Part of a small language model's weights.
Size: width 64, MLP 256 tanh GELU, vocabulary 2048.
Architecture: LayerNorm before each block, biases, tied embeddings.
Training: a variant of SOAP for these matrices, 159M tokens, 4859 steps.
Each number is 128 + 32 x the weight over its row's rms, rounded and kept within 0 to 255. Layers, rows and columns count from 0. Numbers have three digits each. The size before them is the row's rms in percent of the matrix's.

# layer 4 MLP up, 256x64, rms 0.0878, rows 216-237, columns 0-63
106:051070133194118180119118116133179182116179150156085117124156150095120132130099136096151193108158095158120143055126163112117163096170167104161130138083137082120115151145127087118137105129132178
085:133192162087106132124152126082150148087180116123141139101143135127129107146194146162113142066128043153069147110119116126137111142165088097156090093148100110071145141123132156034171147119135105
099:103112111173082129141100160141137159069075166100118138192106152149115134100159186128121044105118157106160114191088134143098151126114056131166198137117133125131111130146164127117150086117070117
119:104190122158161108133101113104118143103162109118132120089088171167090104163101115064106099120103142073132160151156113062165083155070088090140066091121151086135063131146137115131177155125145096
110:037166154155118149121126128148099125140132187139105116122120094143090072077163155109104088119107129067116167178096117162104142091134124125159115154086154161168128085184106139173097090058133143
100:100137140083137169145135169160130147089095128154132138083083190128082090110122112128132127125123116070118161178135146153111071113158053120127126089168124143165111121144115078091085032175118144
097:145178145153147159162088147135181097158064153113125139148129159123084070076115133127073161176091145140147113115057168110074109167118141144179099106156159137124110170141100081112147077101173140
108:124114120140113110177152099117138095088177069092106072108134193137120081084141163100105163122049122164108122146197192145154134137184128130148147114150164137108156146172158098155159110099162150
090:117144118070130158166108038129104064132132065104098100160108101145085115107077145164151119115109099133117092109151071156092084115138083098104086096142094107074162146144087152150166090117139105
092:133189117135117155072114113079119058179130109101079081079119148115132098107137134133108113059115152139079135158123105086103136138090100138149062134176127128127098090110078091124160065134183121
106:122164087108151170109192136164139111130164136168150100205101148134179133123106157198118173150154125193108185132170161160113114120152131137137165158115099194110132147152182110178144112133149166
084:141156033125122194160148144159110081139120126094142079159127155123106108103137171106085119200099073156167148103162177109156160128129166168141184124122073123102119137115144113132072128111097159
088:117179110135121085086203107063060137087163132089135144127142078114167107197096134138130069117142120096097127103159124169098115174121156109132154119119111057106137116178137086181143117125131119
102:138115102177140141118153079156115139091126178167108096095141094120119144155122082108110123119176119135106118122122153066090128066094155109133157139098100075109091050164083086114162089126122041
107:140203093135123144137168133127139143050134126137073164137086200120151079133095163099082123118133157134131172164120139129142120162135096133120190192106085153145072121157068084120137131152160155
093:122125087116105106108149145143192136073146153136149130124121098152152190095134138150149142157155071121161165185080140158068093062165102151150116077115127177111142095180129135173147085113088177
096:158119096185151098138168087106093168099135110119143179161095132104055156119123109113073147134130091118157118047066118102094163155143115108150142112093124184105070160110141166070138095122157129
086:122135112087115180120098150161110137162179128141099065158129144126117108160166141122083164107174071069158129126115161104113178080164163101111141059156070146112103129107172154152153063126128173
104:100138117175228049174176091085136122144163135143125128161151118141114124133189152125131120121156198126075159164143094097116145143120143128130110137085159102075132072114098090116167099136160133
087:104160135112122166137115201123072107103086167098102073162160172125063145151129096079122157133089145093094093090131157137179143126119136142174124132117141140178155122105077134137104072196179127
108:060062079172133106135115125161122155104122107103126119185133112155110114111100116112169115162117121084170111102083145082136133133163113084156147117085160087118104203102123101217125184150130153
102:118122135100058138104143171157163123116105105139138100137136117160104121162206151116070125061131171071105147103153148092072145172093090101087117115156167173131099092137158069147137144123080163
# layer 4 MLP down (transposed), 256x64, rms 0.0882, rows 216-236, columns 0-63
097:122165138069151086162118112095140045106110088109056088114151094129063105151081084143127148122119168132115107072118164103135131107092130113153124146129108188151151174057155141154122105110173127
081:176124081125070166160110095114183120135154079140202126147173122074096140188147096145157129145148143127102144158127128103161097140174114116115144150075123112129101111177174167149104164178107058
106:184122132117057156092128104088124105145129137110146145058146116163131128125183124156195140178078185126125092135165131112169161175176148109085083115144133134197140113091126136131134152187169141
115:129110145147072188125130137131105128133114150071137124087145101153092100134130111181094128044127134085132118138110134161017138104172177143092175098114134130145177139144152177140095087103134163
116:163065116112118199105169087121126164137110138124088112197111115095194168153111111136134140140180116066102078127134089164105154151103068157092157156112154122116137123082157125126169093166172108
115:125088150083134157139162092184138072110105133083159162112098150103175121141186161112059177159086060142089081114096158146144102150123140182093124086123116110135141116152154142157191090130139124
104:102161143134155132090115136124183173076134158188160073036160146122163155183130113107111101116080073137112113139133106156115070105107105135070120095122117074095129120138137073123118147130164084
123:140114182120195163085094168177089126182165141137122120163124108120165105094105144158112136137111110067131165140102092079139107148123089101110105149159186137130115109197128063109173157078123172
081:165116101150124146164139066141171096084115157051160172101088143115176087068166129142118140158094154130149122085091122110154128141130153177083120115125155091131088144143157151152098156099140035
088:076146105102143124148125147166130158087150062090167147150079148123174143144155111137120128039149112171104097208156132168162130112132158174140177130133075106078124122188141133104171149111125140
101:139086212137130139152122115164121141130092135076122188085135145128131208167101128109200079084129147120134094149142135140122147189101163131131113192167145111163150171161118106104152174136162159
080:072141135130110088118129119101079147079123097116109106121188078088131129157157205136211111095109175108110162120048118104099115151124101133088070066129140096165152102125105108106141138136112119
089:108140140109074093125176132135104069114103125129063145136122077155089120135158132103119133130098182156144163083175126164102156061133136116079143125157177105178101101096154092144067070073124107
102:127156148127110108173096112099087142186139125114144099175126134102145144132199125107144058112097120093135147116148165188128155140089120158114134139111168171176077129068128186157108142130185207
115:154119188133149117163184095155136159151154122153146128129124072120107115173107040095148149140158121103107140119024140094146105100123130112142125201153110130162110121104114103151081056105160138
088:173092085138073137116101131104095071119154128097173142099108145131096159075160084116133133126091083164142162093123143096142176085093160104094148101154083048148077119139146089116142185111155095
098:136118124085155122112069145074187098091134120152159121159134090172111121175134097146125144183107117116114129142180162142183120135078139109167192146105101131106141099192123134170111215175105151
079:123137185208124115094105094104114147164146142109182137153199190085140116114154175108161103138149112072122111127088132067138184150140099121081143088118145130187099114091102134122173150166140131
104:118139149093132141165123114156141080101090124092177175135132105150102145070131093117183165160144059148169106123124130127134114185137135100165084145184125119077102097129125216126092138128127206
106:140169125130171124102161163099156200113145137134176147099101138207215113164141114180169151163172089139102190149133104126137109144102111168092121132136174116081095160114149106127092167114117105
115:116144181117135128111161093168094121126144181120117149121134099124089167132155079164133091108200115068142153172142162151157120095061119128107086070181048097115128162115120118119132118157193120